From a checkpoint of a small transformer trained on Wikipedia: 9 layers.
Each number is 128 + 32 x the weight over its row's rms, rounded and kept within 0 to 255. Layers, rows and columns count from 0. Numbers have three digits each. The size before them is the row's rms in percent of the matrix's.

# down: layer 5 MLP down (transposed), 256x96, rms 0.114, rows 236-255, columns 0-47
# gate: layer 5 MLP gate, 256x96, rms 0.0853, rows 237-255, columns 0-47
# up: layer 5 MLP up, 256x96, rms 0.0796, rows 237-255, columns 0-47
down236 097:102128094087135103151131121129157065146167111042094103123174183156117166163093112052087120146067134172117042143125136122145173095160130088152113
gate237 091:099134116182151105163113142090099103178102128181179130155132152165146118057114118084094119129128140106142206151111107119177121158086094150156132
up237 096:122087080185139075119145085084117181125161109132087159163126091187174050122175146130167134072112120097089176141125185118128123111093095129160114
down237 096:150123200128084141134117064159144140091128127129081105192133116151110139166097073125145109118082086140114076102082102169148088039122116097087122
gate238 108:090159158113115077119099099132128127150147182155103082074128065100123095090143169098161064167107113108123136170141126101190152154160094110165095
up238 113:112104162184132067105070113113070090089110141148114112099104102172122121099165124074157159096152126122180144113185110154146141122084069115127134
down238 109:158131135107108130156090081122132100114108078171158152129124119145163131143178141079096096166108234118188170146120127171113126121070101123171138
gate239 104:061100099089119169146162129128084184195166140149120096098127120139141139113105171150070097091127091120178152102156113113183167144135166084169163
up239 102:054138106202109115159142106167113147130113051124158132106140125137107107160104197118145093131116091088133110109105140090061168167133170182094143
down239 105:098100157144123158139139152100179131127144117126140129125103149158088153131156067224144128041123125116106126106145104075087156119119174112067061
gate240 100:108129093174147195147160122074104146111119155122097203126090089065080085143169134144157122148149111084125142132108104099158157168080087169131134
up240 102:134098132156086094163073110123118185129172136155135076196128143142098141113185119203105132167155072140185076183112085115107168160131054142105127
down240 101:162106109084167097156152124097115167083174130094174108166129221089131110136106087124103119215099173161169054124124075089175123066106099117209161
gate241 095:151162144126057095100127073121148171164113135159124144077111171150142103087162135154125166093096128094139137155107138134104122137183133106149091
up241 092:125153098144093106079123120109099076128096124145145075083158106097142107125138123160151132148179099112192111155108114122112121126146107114130113
down241 088:128197127113161094147091196132131157111097149095117150157130077105125121132126137077163126118120113085081114092146155151177136092110113127097143
gate242 102:144110188093103137100134127106120152119178175137082141118159080110097158089169158097115162177170128167121147166112141174115148191133112157180191
up242 105:138113085136102100149161180111177117113153028126107098112112094153113067142094126176168099132150137128139127199205128102071105139182142108191166
down242 106:093064109092122112153112135176123115147136162106134065169072110149158138122097173132104141116138097113103131177165172158149104125119178119115142
gate243 095:156155131132130158147130105148110104136109126110103128120133172057185118133115134176203117128151124116139083120144123087101190171143157125126140
up243 101:135151140138114099107120119141109058140117072152085069115148079127124185128103139074107102103151097176112148136116176136109102128177097111142133
down243 105:115123178117136120130104122151143130127094126085126154163143126095119105155076164133142161168098191147156152105135024117077110081135094113105084
gate244 119:114127081122119142065168134147105134178108155112082147115162142150134132076138186142138162124106113121127095129127063150154170179138091087120170
up244 117:147149139087145175090150105125085082130135123221107148132184144130150143153164144073127134148151105118156074167147107114179158146098116132139160
down244 113:146136193157161098145106169113153125146128175094078126112147133092148125175149127188130090148147141125172081118108148156175161134061138098140112
gate245 087:120167100134112080058097140146113123133139124111066191069120179154117068108127105090090153114143100072101113107101152121118122133074137075121089
up245 088:196143112129101114074105110100073139168122138108126120064164119156147153181083078132102130153116142079047072189093170087077150125105110153100049
down245 087:085106113161109159172113134098133141168166123165134101096109145141111156079150077120087138101121131141152130125116093146142057045170147103101061
gate246 107:081140128109090075146127170127190133144162131090100208120073155139090138086116185151105124095135079135120089147201113116115203200148076170136166
up246 108:183166116111102170141073107173132169159151123134180090149174078113092177184115055095117144158148129087070117107152122109141094113159122123107083
down246 104:119110173113068126072183182131076128096102127145139130059071113126094073046111194141182109142116146152057154160198136131123140171168117131105128
gate247 105:112128097168133129124130147068107102158187122127068118085168075115117161110151119118112088125143140120091080130147075077129158194123167131088185
up247 102:132113089157079130076164163167193136118165118136179135140080176157088121134122130104176132166108087066063150109102135151143102111157127138132105
down247 102:096071177146075154076124070152133130166156083175094088144141139133094128105112169116153147076168108104099089054130134116184135143169102154099131
gate248 085:105147163140107091174127119140151132114070145149135101027158110101139100100105140069118134180106100138116158139134144129140138173104148063144128
up248 097:153109070130122096133187160139138121137116180075099133097077150076136133194111075096131166149114103150088116092122106099132137111111096046181151
down248 094:130147086121091106129124172118120142091115118129180177111099131108153098100130072072118146074146099157108150131045126144197116011124142152112117
gate249 100:102100099142147142138119139123164104172074175100170166110081135138090158153099135135131172146139194097087155104105112117131113153132101080166100
up249 101:098107110132139196127146170167176149114150161143116180128162137177107187136132074133143116140171165134152135045107103136114110089137110136102102
down249 099:147139117136134139163095098154166130083149123189106169094102137156072131128152066091145158156131167136117083101142152119110109048177135181130104
gate250 093:128096091113101104099164060138165194141154102131119124131124104160146121079078175142175069165098145133116122088187174107099140141128117124128145
up250 093:102107120102180162170152163099166110142182130159105101131105151106115126075154074133126166123212152146135063122121086157176112085141133101126078
down250 097:152159128122086160122107179122152081101101184122116161150125124117057157201089121192132127111111172048132126161133100174099129255141138166099134
gate251 100:170099119144141108142168198154160119155115115112169146120096137141089155101104132176051119120143083087153125104138126118117132141160071154170129
up251 091:137162093182096184108124138114154086158084171125160190149174175152115133142169124089111086138073146153099173130124083120126092129180163151115117
down251 098:070129068120123100100108148058174106145113139085090178122115172149128110129174196110126106115110145092097162128091136100119135179123143134123108
gate252 106:089101091143141148175144150157185145120167139118119136057120107176147162049152094107160112181123131138169101111151111111135107127094096131140120
up252 102:094068088133096095108135112127141135116122123143171165099167173112108125151062085114119150139174162122105156175140057102103153117169160116163123
down252 104:133081116083166106167155201118141194148122128089133143101156119142164171153103066119156199136088073143115131186158186083159150089092153063129147
gate253 100:056149049118177120070156147096112091182181110083162133122098111047153136112143167162152118159095134132147186161139109099138127150142105121058140
up253 095:117160102065078096186184097133141178114143142130137171128088154108155121097129138125128158178186107152051110142151136096153173130171126132137138
down253 093:078112167113125160143083063123164124061100123157125120066109161128120104165102061098097135116068135070114136130176097142166036078116117117123086
gate254 090:066159164186114053115087139107103188171136088205167103079149106164136165141123127145134127151145130163084136098121150149124095165126125121141107
up254 099:167114158149172099226140115151157135108157147085099129117119128082134095127114139142157125113153140092094092150162139135111133107146101165141110
down254 100:140160083082158189137123114129131107153153070169159168091141127177118096141103155087163158150186109084085183142158164109122150088128112132188147
gate255 102:158118155118081126115134139113127166150156126067096065055134129116141102062137139070083066136102066181128154115112131125140118168113135091193123
up255 106:086118150148092144117128124135067129101202151163107131106144179105138093097140169120077146116141140093137120097129114100090133103166065116148153
down255 111:085095114112077155119151114129182164092115119119097165096137158114100121209129046197116106109166109144119144122125115139091055056133128138114121